Weights of a small GPT-style language model, trained from scratch on English Wikipedia.
Size: 7 heads of 64, vocabulary 512.
Architecture: learned positions, biases, untied embeddings.
Training: a variant of SOAP for these matrices, 264M tokens.
Each number is 500 + 50 x the weight over its row's rms, rounded and kept within 0 to 999. Layers, rows and columns count from 0. Numbers have three digits each. The size before them is the row's rms in percent of the matrix's.

# v: layer 10 attention value, 448x224, rms 0.0431, rows 404-447, columns 160-191
# o: layer 10 attention output (transposed), 448x224, rms 0.0513, rows 404-447, columns 160-191
# up: layer 10 MLP up, 896x224, rms 0.0613, rows 0-135, columns 160-191
# down: layer 10 MLP down (transposed), 896x224, rms 0.0564, rows 0-135, columns 160-191
v404 088:515507476495469453489454563504513505403429524512573522509379502553494437501496470425488393564571
o404 089:491490480449533580542512455427456459544517528479529473397543479539469554416495520520501502466450
v405 086:420464562525549532483526555518553479465472497486506470484557556526464462517600508530484555501463
o405 089:529559402488454524549398508601502512497524429501443437504557548509462496455438528408555559488566
v406 088:577445415490466474457484507448496477477545555565461478525510542444506485493537465589541391523550
o406 091:499488512479505537507614412478542591504430458479474507513476487503454528549630563545531498478428
v407 089:522496539526487428545459598460478501504443423441407498453472499536563435589505451562465521532423
o407 089:521500466507505518503617554497466402494601348568501503549515475578577567476484487406532560572513
v408 080:552512457550485427466508531480499551550572539471430459509483573510484473464562521504474537574458
o408 088:579505486516544561493573469500510473503514432543505509536497400491493444500389524503536546467459
v409 084:406574534422451448478452483505525443480500528525522494527415449499520493471446507460585533542436
o409 091:496380505529573583575508514524451475465461447476475475504582474478511532493539498526436432519494
v410 091:524441562504511592482434471526550409501566467488572448554509404524590503426551508578559449414481
o410 097:494506472491437441584532553472388588531549571528550502462503522521439459470558501517528509591510
v411 085:531439457403534538470437591468506532472620439566457458534448458520432443483500475479457525506379
o411 082:538501500500529518488592507536534504574444649492535519414561441532506493461465576495446561537494
v412 089:489511518455481431537605511592521453479523562512479494512525493478475499503449506460601516518443
o412 094:447617460538532540473419560514566468531481409546511565433456552510504531479532434540493477453506
v413 094:534510415417470470417552422488615482519443600551527486531487461551442572466372507589534575440460
o413 093:446546547383516515540551429497475550516512487505566462563518561396496434518493462501465497557572
v414 088:510505496508471499567535481510562531467517514480512556522471474551441579512503492437433630515550
o414 091:422423511527530550423469514536547464532482478499441530454577493537577478429510474556493540469542
v415 084:537560491553612470569510466585530483533483428473448532567441508531459564451454462452537437591448
o415 086:478515566479575534454506430468454473483593519525454486456539526470457507528503512507492510436509
v416 091:527441463537440477508426488423484583638480396622540512459597487482559478478487419392480510399411
o416 096:518538549514521495493500594547559559440561554476485499548474495536575518533506567526523464496532
v417 082:518501464618526444444543432515530458493542504458500521477520526516427489506477425511411531476523
o417 088:454447490452515477468422606573485571497503486488487433499465553437463529478489623537518508545481
v418 079:614543453503547575547352437579499428522562487563546427496505547473459619504576555564511449497396
o418 085:372534470372481514478488524567473524510457495462548493478472472486494422511392434472563544542505
v419 086:491476477481558550488496567462563578458479436512472515485544529533473457493562490554438425588544
o419 091:591530373497412543501489465505420489504440511521474544508506403517546534501500525563432572431427
v420 088:490421524492522519449532523432506535474465562560405474505478443513380499491522603566376461540583
o420 086:540456393458453494527573523470398503496524565525521542550457520492587472453500530571451548464467
v421 092:447614558430559596486523456520509551595544516495566513477552432484439461509500493508527464453566
o421 088:506534564505425431572451436486502440447515479569435435459523487466505523375587551544485525403383
v422 089:513463411501557538526484554502505438559515507607565480500490466558513454572498506517546495563447
o422 088:571517536517415460526524360562553557511524483424406499472543454484550458517543432456527481510486
v423 088:445587506445549570491502486541479515479413463439455504556442561535518506542445504464557467532510
o423 091:507504427438506478481481561471430440524471426534528513483479487412455576409447565453481585540495
v424 086:570506525509540559474476454426484552483503449562496572523512552537493622446463544551539537489537
o424 090:435541454531518436534494592512553397502515563488507450406485483404547417605457529461537489563474
v425 081:463510606523564497537555474445514456492513518514447439545536478433536552472485471461481557523460
o425 087:399446488533506500475555494569532466491505474479591503459465600405473506503533544481423517419506
v426 076:481435530507522524481486487486437461551578512608489497438536498478490637478530574494572494529542
o426 082:467535577453429524474577496461495454468525583468470516539531579542587447467536500510490444486425
v427 089:474442527497501507515493477503519563533610432465486500482536532477592572608523457437539488521492
o427 086:481495409489406424451546458564514464356401536484495514490550400545440485444408596503427519431593
v428 093:452515438487546562518491481501473539489520546508500504475470463423476557588482410457484531568539
o428 095:547416503565518416428568504323499530544535459447393544519492508467506520402501568465532454519517
v429 084:473524540498479473373497573462564575493501491490426479495550577391511506485464611546480561461452
o429 083:544430532535537555503545551568442568457426517483560471548480508528527472524524400567425479489610
v430 090:380473461491449542527566563589464527492596545512515550428530536487483643543529535523385522537417
o430 091:582476510534460559513420498482517527614407545485542491610466435466552485508563539580478550430509
v431 089:462411485565525536519595411396520521509549473472392526482525506537538479513514461510497532516473
o431 089:506511500536388470464554573525564419474416557562481493595536455399501499425585534560466498517538
v432 090:487534510552465530464418593605489524477578572507480514514513512596490486520518466519519483525435
o432 089:526398600532517593547551488542354432547499396472477553416437515474626458463532490485557500464440
v433 093:510483463479500422554451445448556579483543470446450564415481536365473504547532458553437585492473
o433 092:409486558429476583440467539436458452461454481479608458514574546546581499472483552526554477480444
v434 096:518312557478452535522517511575525469467481498489489490505421440443562540490493559625527486493552
o434 095:429596578519472448394556572440507498502421477532524526541493455558496489421539487497449455515485
v435 084:463513541557509496482504542384458494438461485393517442513470516482483451503482442457521567474516
o435 087:473490456476463445519471471502513568498477425479555521483533520524498488516515597552533539534532
v436 084:477465474446429557547562488467479501520414382436588528459481486458524461475477611538462510495437
o436 088:475522528491507494545563548549478468486509553543450534457545554479525532484608450408515530491568
v437 087:497612524527490517576438494487498509429516441505518577446461556539517493488565496437459521499510
o437 089:447441493494522450483526530491509539537526518489433509479488536480620637436425433510505468530446
v438 082:561476491612429554535493514548534462437589458531486479500432487570487537507484484543425567583536
o438 091:430471526503599425441481490555489544576463410476577631484490476522537488444547412440587509442454
v439 087:490412583437504513521520438509534582491423428528509472472426488428464569582510487505510511448532
o439 091:394468486446474400453467526502548485589506545504521478513496409537506461382406424459412522498482
v440 089:512490498473540450512502511526490473439635496576540447559486595499489469425554551463570485607533
o440 087:510490467459466479527480497527509429526384540545505503434451422537476512494502389543451536508390
v441 087:416487439496528531546484634427643473463428426491436466510544472472522463579509592525567601524383
o441 089:563447475535460567501584448495423485558481533506552530517547458512389473461469438485487607548477
v442 088:507480543505444612541556481495462546479419482433481500458486522526494570438519499588491432519501
o442 084:588404414474552477483443494444444478465524469467468530525597426390532536488479524500516608428445
v443 079:419396556468488467486466590525526491539521553547487413555486525434590507520422463623489505441438
o443 084:464528545479478560556563476471498422497492526497480531518425561459464537473503373355370538479515
v444 089:462483538444600502527546510462550543416564466521544554505542496444483570542489447562504519460539
o444 089:476567567552452571446527554586476452497477548536531480544430499433532488484447572478485449484493
v445 091:484485499573635495539540466536542465487484506494571530540554538484505550438519478582492538560556
o445 090:473592449554474474482451476566431427576610537453469507562525548533535606498432516527459468496449
v446 088:507441521585541456455475557584423533466598430463513461530541515479409456547396485611455446497472
o446 091:495454539486457522467541550532453475527488497484466556456455507515426468504557486529564509515536
v447 093:470527513552576553600521466468480535505547530421536483590561437527540535574499548570488509556475
o447 092:549529497496442502445572508421478433477503500565406540380477540490374481435470519394473446520482
up0 091:544428447557440426463399420436642496495581451491444499547572568485549539451514493543544484567508
down0 093:516456523507472508471524500511540422474554446496457545547575531465454538510569482460478486517482
up1 100:553466444528547521595467413494429492541527475574542512520452493471502471460582393478426482492522
down1 102:476516494540535452512372510414521477552442488530522553490577444495479424540555469406567442504425
up2 096:473533449489445487530424555501393533483511453568495531453498544458514487495432541515501573474571
down2 099:509468478464507466445469573512572537468440528571532464483634546495491491548452445530487507447481
up3 110:496443492396541453439494513445450548489485492543538434387490481458431468459558509511567426511602
down3 103:399578479532524487532539579353470461502451480519499526469551512447550464392629469556489528382503
up4 099:536592459458543549467456487458494505513546447573493569508481467569500496557439453539495478507496
down4 093:399486551578478482429470467456511389541488594519500427500456604492512473559464556423424465486459
up5 105:565501465555512470514535545515481449511536550511499514538502520523536488480487561519447513505490
down5 097:452460598449551542543505390435463559552469388385461512500519522579462554567505494483486540503600
up6 102:598427520589508476423581494544512564510542487520528442504512502438489442444534475516542624473509
down6 092:559377467450486533488409466548490533510485506558544496440539555567465571466486433466602438516457
up7 106:565567538458364465489519488613495512523574573413497522492427475405532433442456551538490455603508
down7 101:520430475522478410542476495494538420467488498448659456466531475422531441519431535568448462561488
up8 104:503452436518560525524617575499478433445611467473548453514530495444532515479454500462450525477554
down8 100:525469502543504511487519566476582467475559571432506483533404476565451535544535463544596460521487
up9 098:521492525407573528415531483550478425434473551548550499519509439547446457558479560479461566532527
down9 096:530492468528508541511485535563556523569460595490409466497525519517452517568473537417500510557483
up10 105:491571474482491591557501527387475532471479469422586420480468411536578472478436537483497579489596
down10 096:477521565607523535466513426491507504555548436421531567593545456481448448521528421473455550497457
up11 108:493470538442407524460486472436427560478441568502449454530570545476387521522464431501531395511485
down11 104:550523403572480497490544465482518569496505553552618426496495506485500432557526486527575495495514
up12 099:541515521599549480435456534437503496445491537496452503543447505500501463529615519381491439558522
down12 099:460613557452477565562481458522614396563469575428471392523455479458527597545472459429429456575597
up13 103:530531526576449444635496542414594581600456510507470558641521517562492489572510566482498542575461
down13 098:406452408464520494533425583564520515440491576547546589489397522508505531496524460557443437485495
up14 092:525597486380513483473573514542458501505467478494472487581517587417494519538486556464554622582461
down14 090:461430488552512495556518473476456391469527463532443543519562506440595439487449503484467483518533
up15 102:402500474409492397518563470521501491481557542609569457503446515509454522488467514556512567587481
down15 098:509554620459451578522495564423527536517536493470498462529552548517596579542486536495392468463557
up16 101:573524543478494531488537431463468481458596470539484599529595573492501521431496566460467547521526
down16 103:462559466462505608488583555455465566467526486535537395513504405583531499511419560483477462579532
up17 100:508553448458571521565564469531580458507505540418455492516547427490494590439447468580531578503436
down17 100:448518591456502459464441509486463483525529520470429479527475556515472489505475547559552467485545
up18 087:465519602472544419511407471524411620497473491514526525470492457474499493496515504554399554504503
down18 092:522572508457493521459493487478476470458547553569475434426469585568436602457506489517504481487534
up19 113:566589526463515555514573552427546518444435481513506435533533561495483450596472560558475548482460
down19 097:457519521520474521537590483549529550553498490564504432461522537513428513552469586554506334536491
up20 096:567517385574557494495543473527482482449490483421523421388550410429554446485505479460590384535510
down20 099:412496508523542472440526546485520489421486466442522485423519550422484469535505408514470477538569
up21 100:568555546482562469601478481480539526438462503471451469540467436375408514556449559516441499443519
down21 101:599565539554565554379437512525475477514579505469467457446469493543437438591538553488509415517529
up22 098:531570508466491488414486447532493478506518516531549524462530492568503552428526511520489609516549
down22 099:478429515544465468502597454459533547541511518465567425451452436518508627470504527440524424536426
up23 092:510414501509467414539531470472537456418538556459524464528389440481466524471549446577502500653514
down23 096:459463553496527440567615486562443645475470576478486489524562604500502484528436561586530519496512
up24 099:495554469469533490514541499446409507517508577563513536481538512536487474472518408462532459465473
down24 096:551491451504507470536534460527530440464410479432541399514490484420542509524459540418500535577483
up25 100:551496483538506560501583562466521487467405542581463468455582434421548382534552498445427530448511
down25 096:526506450497511484509524551489533521479565480453520428504476431551448434533527590530629506509505
up26 088:556470536462483492537439426495521424497570448394511513514498492512450521495473495436576508471553
down26 095:439448543450454565384544453494499486461503480471481568524400452463486422522544499487588402481450
up27 104:533400482468478550512507469488498458484464487492493563528492504407489507424519504544473580550446
down27 104:508454469560609482570425507475504416603534527464523475458414454536506539540626493479580617517456
up28 105:512446600523549480479547525492508513564540444500478556500516501549538505534534499520574585494530
down28 102:518532600518481419454481459543643436430472536459459460473539458529552526524493544556563446551530
up29 099:484497457486465494588539502448536399467519470511490556545449407498483442511451606664445445530483
down29 098:548542484403500556416568500543464617444541456524516484486528528481448487543479573458462525477489
up30 102:557551492540398559557561442467466345437470606506452510556456498509550506524499487452547514568536
down30 093:517480523524435485442526528588525544488472543504455466532582488606562480452422505482465572498525
up31 100:557433530409475557543481588423503448473537521477485539483506493561481487494602519484529512487499
down31 101:564524584545503550534452517470509452481501523563600411469541556474474443479441469428506423505538
up32 088:461462521490536455541527456577597516459498543515550462546648445438494551497427530456475554516459
down32 093:560476431476553481467396466538446492531428533477482447524530473525527472480543411468455436495451
up33 091:630530419574546489427477536485459386471508506545402473524618433448520425438509519536408547430552
down33 099:400426433549493532500491536473430455504551564495541562575536460452412450499495463557411520482521
up34 089:419491478379525465536482480541459524523517492491521455513592539465483484564396500532477605484432
down34 094:505505546496574522488512562526493402465469569511474549535513444498527567422544495439551544423497
up35 100:481487537500531509484563485378493624481598487454568514508519546560498532524502553582589492494466
down35 100:498529551496509557408523524524542507451519554533564570568528573627518563448516558587505602590486
up36 105:529565411492458459521475451569476527534496552483516506402516576560454507473489540585597532569526
down36 107:440594499571471470499430509552448509512497445540509519475473498533428519531476595439463519507507
up37 099:394554459481513498469533470496535513419477533472518479422438517516498458506473464486588635534478
down37 099:499516476468502452578453485444562431498535511399510512630485494595382526387507425542521535529431
up38 096:544504437562432503552444507542413480484536560504431496573457516428470412505524493488524471529478
down38 099:465519574477470539527434474533502486529455476468530558536478477471475540446507463481509463400522
up39 101:454586515517479521544478504466506550437505514490542464447480476495479401481449446497584520462528
down39 097:601513544512515405499489518527615487457479479511491453535545527604502472617440561515529437530516
up40 099:496424469486498517437485494477629587469451598456479523481517492561525444446388600571550496539539
down40 099:437471418403512450506510444538469528518493462361557488506515476460510406505547430510558489460437
up41 109:496582493487398528465525482459527500487499537559444481439504489534513487501538465523484503389545
down41 109:494476437483507489505536524557451601565470497499595457538475484478445464543522395543495491445531
up42 086:508524473465411500521483528539558567503412551430488433473550507432474502425526471463432476414514
down42 092:475492538518517449524565482525508543514455474477505594458401516558446542535573531515590512546552
up43 095:550457459376530549416529439535503470463471421530515542473515466476433561485468420537488525540434
down43 098:449508441574447529489504495458496602377584467492454436447476446445559519481459596478533552516486
up44 100:582479395463551492489593505553590471411513535446403439504479489493567494422438495456481556453547
down44 101:502536534486489469562474509490463518567495489467482507478561537484485509512552480511477620546493
up45 093:618486571521507530560491499495511472482568446492524528528553455443408501509527451472478515582475
down45 092:481443440523419412540469502573453487487564527428526483552479539531518534648625514530537440486442
up46 110:541509615480432523501435465429543564496554439535556436495497498479568421499514519577484596522457
down46 102:502468428498482474560396570533548520521432413542506505408533584503418449537486514486393475547582
up47 111:497491500463496503505544466426474514583474448557525528538441560454478508620516461552498460463515
down47 102:568481563482485532537542542632526521507523580481597519433499572529531444483552554519493438461560
up48 110:501523509497529497504475435412574579480521405510562534483539494475526371454609482456497564489497
down48 109:540439384540510516467585505429475449452597449559465558456490530521543501502502498552476727436489
up49 092:486510415436483507538493404469495616493483474599429448468477587514505515498541533537564467437443
down49 098:476521571479463536546485470495527441579593493447551373510504541472491511517441542483438505478495
up50 101:561419625487506489440576587427500471527587488369429469586467469509519566529455567516584572566536
down50 099:454498527554467474504595473595517460362511480436515586521548472494500503561553442507503489472444
up51 088:459507532486461658501539448559375516508647481483574488529552578543548462536552503562496571468499
down51 094:430473476466592468489462419497521504477454582421523464558503417546533535558340545456514486484460
up52 089:551479484493465510527489508442445571520558496538425463530506489505515487474563452566482511498435
down52 097:496608467438370565515457562534465532349453492504560555478574391562498526499558436511486509550531
up53 100:415508551568503506475548472500550534560568531546537567430467423497536463480427471542567496588590
down53 100:519448502523567487474425526574496484566368564478590490477544574472509523557583436515426449356496
up54 083:455543420520553475498492516528533435525526510534481545493446413493568580529542457606468560444513
down54 091:390435454535409491457544493516618462531453488555576585462528561462522438367527423496508528558480
up55 101:456509495454475540612470488453405562446612539501466539514414536516464438467560522467443513518383
down55 100:509510674488480484460513489571544443451428531541499552494489538497492470576485628491642472517458
up56 098:579409525517477482483503495488448556474451513483498525465522505535511442564518465602380527456549
down56 095:456536555482503535508504513576533472615497421547515496562483483481579512493527450518482489499504
up57 091:553483495451530535555492506476412490598559440476660508498480532493579502546537525518449507523543
down57 098:486465500571547467519580443514562543488531580527447565542399508471557477450483448427512455469502
up58 104:508531482498521361475500514497509506355481562477438492532447498508410435523473518550458549526456
down58 115:490423450511570467532438547455444446603520461439394488501452452414560597437462471517487490605521
up59 110:507467538519553484509520450552467441442487432607515433529490538550490555547476554490525558525427
down59 098:499466474517516518509494452443506471425431464494495474511486513549496622402396568494461522579534
up60 105:492466593503528432565527569473573502507553531514455469495494544535451473638403465493463539380487
down60 100:405478559458470519546501488478518526420463450552464507464424552381444435620543479520568588504480
up61 097:524459536445406578478467592505477558510393457532469521442505488487454504508572551504406534475490
down61 099:568508501449503599517515488493456535471502392594531558529521438413626431544511466462461536524483
up62 101:480537435481582431510519448409499483462394541484529557394501539487415454481501450585470519462416
down62 097:430568552506480473590482503530496577473455515531547529438522515543573432522406406500415498514465
up63 089:554468521446436470409559507519473427476452443500483474540500504402579542587434520540505517530538
down63 097:448557559530389551542488447596480490449485470564524487454505458526537465535441449524514522489503
up64 096:674513502440465392513445490599532494536450511526423537534573401505545443512459541508613440555562
down64 103:532568485475585553526442471536443562478455481520569486496482491451545528494446484530566446474415
up65 103:542605478472494500496404457550616506512501499503560437433459492483522504440488527427436469567523
down65 109:489444513480516478509523404428529492554500437433383605525446468497523596561541467506409584585479
up66 098:542507518544465504484478502478519536433454549542435492498593545584441500592485482523475471484590
down66 100:440467513554526492579448499461398586475480514429431539535448551522506416584471477526567474495449
up67 097:489535526522494550478472394521451492536454427491442510494469455481498473478598518495502458496463
down67 097:459502524471450466502550548566554462473546533483507624488502658484464402536513430448551536425450
up68 090:522442520457481435494431488435519465520498508476474435456414453462455473581513453526385464500498
down68 095:597523579491474512434538475503514500582436463442558566424543445486536516462419590518418490492579
up69 108:605414496484517495545458458503508495466426562503500574509570527541521450475534492471509498515540
down69 107:466544544485530506538412381454491490432488483461499490467509511459498527432541505551524493601512
up70 108:559521472505443536509511400525555437436432488551562489495451423456496540492503497444524506556549
down70 106:533521457462559532537527508478446492488389533508549433550599504536513556394513537494493467471558
up71 099:491543457485548503554467504565495542549463501510501484426494542552491562447468514381529474418570
down71 095:497594466568530486518504505561529514542452527475548557524619530490498516512573420515485557494449
up72 101:510485466427555510477513488523513583628563527537486514474473494424443455540529568472537487667456
down72 100:483534441473509657473423540482446530438499504397577505429450455461439476534478469460399439484477
up73 096:532501532485595477477475505493464503467580400574487503473501503454422443501485392490544524561555
down73 097:420592393473601489509414473446472517549390489478492576608492571517523444496447506475486483503513
up74 104:520509573478548457516506502460402478526516576517534488457474496506428516538510436437539578534563
down74 105:404518554458516634532549502544484476507525517514483504463490536608483489444509466530548507503497
up75 096:532520499463447411547472440516570512492467459529462592566485491561567543547546496504407515495465
down75 101:496458488534481439560478429550531474524486368553528469538547584530487518539502504476392509536548
up76 092:486421542465489464445430568547515460554473495578466597538464545464507448572517405506507439555432
down76 100:488435433421565430471545549558449529540573427410427537504514596466485527533560521471560527546493
up77 109:489498539568527458571470449557473554493538511558500499459480443365431526498481600563470445488531
down77 097:578467444396531481509459424495431476558488580499555493644602512541485502529546441473538490577501
up78 103:544436489621503502431548447522392503453427491493532548441528508404372498476465547485466514559528
down78 104:413537513497567446493609517517463533531527426501557547456502412570563507405359562436439425495499
up79 092:415491491440585433461424517429500533351543528486567460467542387461546544537490535558458521382608
down79 090:432490562545435488564473601480556466496474477529501531511549438539521531558593512554550550436526
up80 101:511537508541500497422437502450506483506498562507441492524415459550489443454536424502532468459537
down80 105:500489467499408518462477527515505542528455480348589518483535537501521486548551407497545601465554
up81 106:576485565460420461520618516442559479361510554490468503499442484447517474379509527624485583422435
down81 108:512605432481503468500458454427507525566456549434372520553510500578525484372479506489444542402494
up82 094:529394450448545610546554511510425476493398538553583535502452493424642484409489492460617495477504
down82 091:512418507435483462471427470519381451496519520418546473445499503505504508488529465469492435485430
up83 097:535445462524556491455578598420467491577511515446588421519503566497486470508552580588432518441561
down83 097:509498507496522453559472434364501513510501511579409491518456469557515541406496442545487482477632
up84 103:575585455508471500511548562510511481482546402497387442512537469552339462536556564394471577540490
down84 105:432473492542444484502465460484486508597502529484508636606541516486531507499523525508477534450436
up85 095:481489488448594457448490574542472499506489529582560524521432437533578512472552448502435387485450
down85 093:517506540467426471415550520606555470510503564482559458450596517426483498421437555559483506517492
up86 089:419458474427536537390499537511571506531454568528535502424506477462477550579425522512558522535547
down86 093:465492528524442508542480469428459574424505481503539531527545375503532650463487621477525460549546
up87 101:513534484507534559453515489389488516471532529478467578531487458476507444467496574521578511506553
down87 098:538559420485517517463534439549465519523526441437473491493481523483574498500494442546471426473539
up88 095:503552483482511569488545501502472487517438416507508547511490490471591487463486535440580508532530
down88 098:461503509475440466410437434467586555468479507569455475472523527451534458458451427417490555609597
up89 096:573525511514567539525478482470534515555589551497452434491524451481448411513552482440449466539463
down89 095:499585523532444470509466441613450535535564435497472536507501504463531497487608528589515481462414
up90 106:585542519509461503518578493616510505477530471468498435512535507493451432462528466430540469456602
down90 101:532454395455473580478474531554457507440400559417546493441491518513501507469537464446552521515542
up91 095:550554503455569535501543467534468487519476469443512458495512499514401509421545443548473599403490
down91 096:423448528521471553475436505534539542441448518591506430586526464533604490482397513415454457563490
up92 098:477474528464380447543550502577521541415538498533514457492594495472564410482487511560481471520446
down92 099:486535488557436511555482423464468482487599521471551432516499506598523457552630476569419474426433
up93 102:442612542453549579536521422525532505515538391595559519584558398504492557583536538513617492482496
down93 104:487447449506549513469513450487428544568627498413494595434476482506620440414571449521497547578421
up94 105:536424518495498474482511382419526336485464515597479476570387458518524463493610554559513469560426
down94 109:552560479484541473482521429496473507518454552442585520630541522466586502599488540522479502484586
up95 097:572486576508578491454424555467453482478521572453451657493458659495417555544422501445581531468563
down95 094:521430478511465497568529511535497486432469547468524506434517587576591516386514565463490523520556
up96 110:520416443498479599472570517503450490530458561534492558471450467400451557401534513541417474450454
down96 109:559467464462476447373583445585552532499466485439474491483528535472506494476400572566399520498478
up97 106:505516530456507504493506461486574532484504546487477513555477493389526461498556545573484607518520
down97 101:430502438528436522539566482453471407506521498497453439491582522497485593504461505448529495530473
up98 099:537457542540537394494518552555409499462498584539492521437431422580471453413528558579469555473407
down98 101:569468539507417557459524519573542481583484448598513313513540587519460487532575508523468491434578
up99 095:493492492448482497501532413523426500430605505556464503493603456473501580450524606473475493517459
down99 094:437435489503493620485438495453512413590524488532453518372544479509453518524577545530488483563529
up100 103:523495466445530502546404543480583591462478456468467485564428512526428495472551511526498520516373
down100 106:477436522501457466553549414459600497491493479553512461521569521531545498443487578485493425505544
up101 104:512555508423582600435558484452565570513419567530521542512445453562438472552533458501412545491454
down101 104:477487548518589479507504630548542471602624442494476473411506512570438461370427443491444525567508
up102 115:429520587586423497423468562555500490536461544582424494475526520392551556516506463494481554514434
down102 103:522509476490488577389488467451466509496476473465536490541498536488544465480461508548524517495453
up103 100:532511564456490407545548527403534459472522567465601501510542537470554535507543395517424503500461
down103 104:542558552437448532555508478546526486433469561542508575530466439464507610570472533503550549468568
up104 101:529454554465492568571526463490532441521563487497470586549466478549531548418503482437518489461550
down104 099:496441436530498439455555491572540484530599419517405488484503527515482537482464532470460536506508
up105 098:499599423525469586438536519535555472460556540548415512534566634489436485538449458473458513441505
down105 102:505523563544552533516380480477483486534499470472390513507419439455449558401473416431480444531466
up106 098:611473468506485445545467479465590440531531408467506508477485517461544577438538455509490565481513
down106 098:500518444438488544487540537411432473531478508395425516511464528434540548502547459526491506462496
up107 099:531480447469548444514606527538529525536487506435490487499520575436487466497398500506453611551521
down107 096:453513504485568542549480486437520485523490532585458484521473527456418594482505533491493563550507
up108 085:530430560466456422527528416480502487523481515394459499484424462511543496411490489575508486491444
down108 087:495498536498531575475505584515474464473669539383437387488589469586534499505577596467528546562435
up109 102:520482432546471462551463575449576516330548527538518612517489529566447640472452546583452525421418
down109 107:466450468502570469468375488524409476504390456458449598495492458526492541412505453488512454560497
up110 102:480485507453461462508461537423534527505491476531525571550492505460505461464606522498478493549366
down110 099:569471529489561493481507571547451519464534544455578571499497432567497514519496493324529495460459
up111 093:509487459468455560575491443494577494490551503492419583455515509551480533462551475587528520566449
down111 094:518482516443512494535483548503562530517539492460564537479561522490520510486597526535490423541495
up112 103:464528594499441460531524478519438473576393557460521515457476541496484516530446605429500426512523
down112 100:488458496585459473492471335442586469490558543515483486512589539450544415522447492460481537506456
up113 105:632564512497556481478530454518487495436449588473514388491427548432468507511508525534498495492541
down113 099:432546500451539514508448466492490494417489435435475561534617520560504454452443437534465486499504
up114 103:436506502504501484481469583539517469481494571508559394447444483499505505547526416504483388453475
down114 094:550487437572437462439595493567487505585503373568366573533501490518468452581572502556498554465506
up115 095:459589513521475557489450471571479626485500463497543537517404491425635567443476409571540453457525
down115 094:506536489471544543509561411484521507513548469473549530525542509599529480560540444516529476512463
up116 108:550464528503540397497423508492506521496522428611484536494462515433585489522441521543484524424501
down116 104:522572480367510544563542497504424479478461532432522543426549555544537475435483498441523390594551
up117 094:532553487437514544519531506433550466529462561452478523502443505405541467471553599602472593574409
down117 094:494504475541540517517524586510551482495477628570557580459599395496562492493472605511571471559400
up118 095:557477505387493428464472519432496526475531519634541527521519511554441423537489421465542556540467
down118 094:554501570569427527469488547456566527531417457462542393502496423632509486539518482446547523435518
up119 104:395441590460410538521552529530480550561470527576494545535512510462416482429479365492545496449520
down119 104:505499487440420463482635436457505491479568390514460496587513472614538482466512423451435492559541
up120 089:548510511527522507472473496463518579466511465549467505498572507480409534476554440479483620467384
down120 090:465538470501587437552442569536601480478389476527569489489453475536410460525495573480465501461371
up121 104:522451488576541496496571572472568522453490507454487442463454558501485441624430503498438584575550
down121 098:488539479588575516605557507512411553537522482514581545498478557659474548449464466622468523459353
up122 106:439558542540473574480488463527584489538388547506556427524558527496396532524515431572491512532473
down122 093:531531608483454445496404438516432540379507441622469585482487460510509466456540552434416588551511
up123 098:542509501519477460579423460520469495510403536495537525486501558446510503485452456469448475468568
down123 102:446520483589480530519512457491544422465643571468388460524505492525544568526476456481434445488511
up124 095:498634542494506489487551573478455485480472578441485486441366523554393516447489444384535542478510
down124 099:537530553471465433472525492418479492583506455465472508526470578456484501453525585570437467568571
up125 099:533519592503504506557483493485518477504573489583496453459470459484499443504390497588484503458495
down125 096:500466514564480476450520396476545473457461487479523498594500380506548527508514531522457413456465
up126 099:517409591419516488491474499449449494469567597401502512503525530554468513537445459575492555574378
down126 098:448519487537545413425575526477458528526517455571546490526489487480509546507514481445477537516452
up127 095:482506447499455485518484495500517473450555522454500472510526460472574531467598598493554486435430
down127 101:452497563566479568382587446501525447464540602461503390434514490633569506495455452531474520460514
up128 096:457460450541522464528497461517405500532533520539423519466478535508475485565443568547558601600509
down128 099:477569523590471456500400451387452466461506464428632516467478440517420435512432531439368486601476
up129 093:425473482448503563643500465490501457525534469461540519540424482493477511590503474493454513558493
down129 094:479392466541481603499526544415469493501521458409495539483509521459498592463416503561507474536548
up130 105:463478593494460542480532497486407486488466529539527448488536563565576542456464471538420492495505
down130 108:498563531492445587503413538469483593457591448530470467462488446533569454490517516537558437445544
up131 105:497511464504448550521566556522497444458536538516473496464537447497516499474519395454397457500462
down131 102:498486598531503537526523485514529427433488582458615538503506417466539513455451484516445417508507
up132 087:548521486553544441531536486603488397570508487468468540492511555493437591445419467558450551483498
down132 097:554535492432476473467396418526564422502479502473382619496484595512556477419501570488441474459494
up133 109:451505470413461520609462420458477439505501501486470430498564477491499481530556598613506472528535
down133 105:534465481517578460478522469528547451537544550407529559437478495535435532502554470464484552523506
up134 099:492535498444484492496495491462550555447528452551496558481535489502572468518555458511558489505459
down134 098:555478514474431523579466472495512498505561489483471399394553508490517483533420514442451470507329
up135 091:479521524553517506420536432475470478482549511533385503460564458537510505430463525547577544389613
down135 098:440509495513511363481488498496487485551468428521458496403488449523520540524463532529518401583529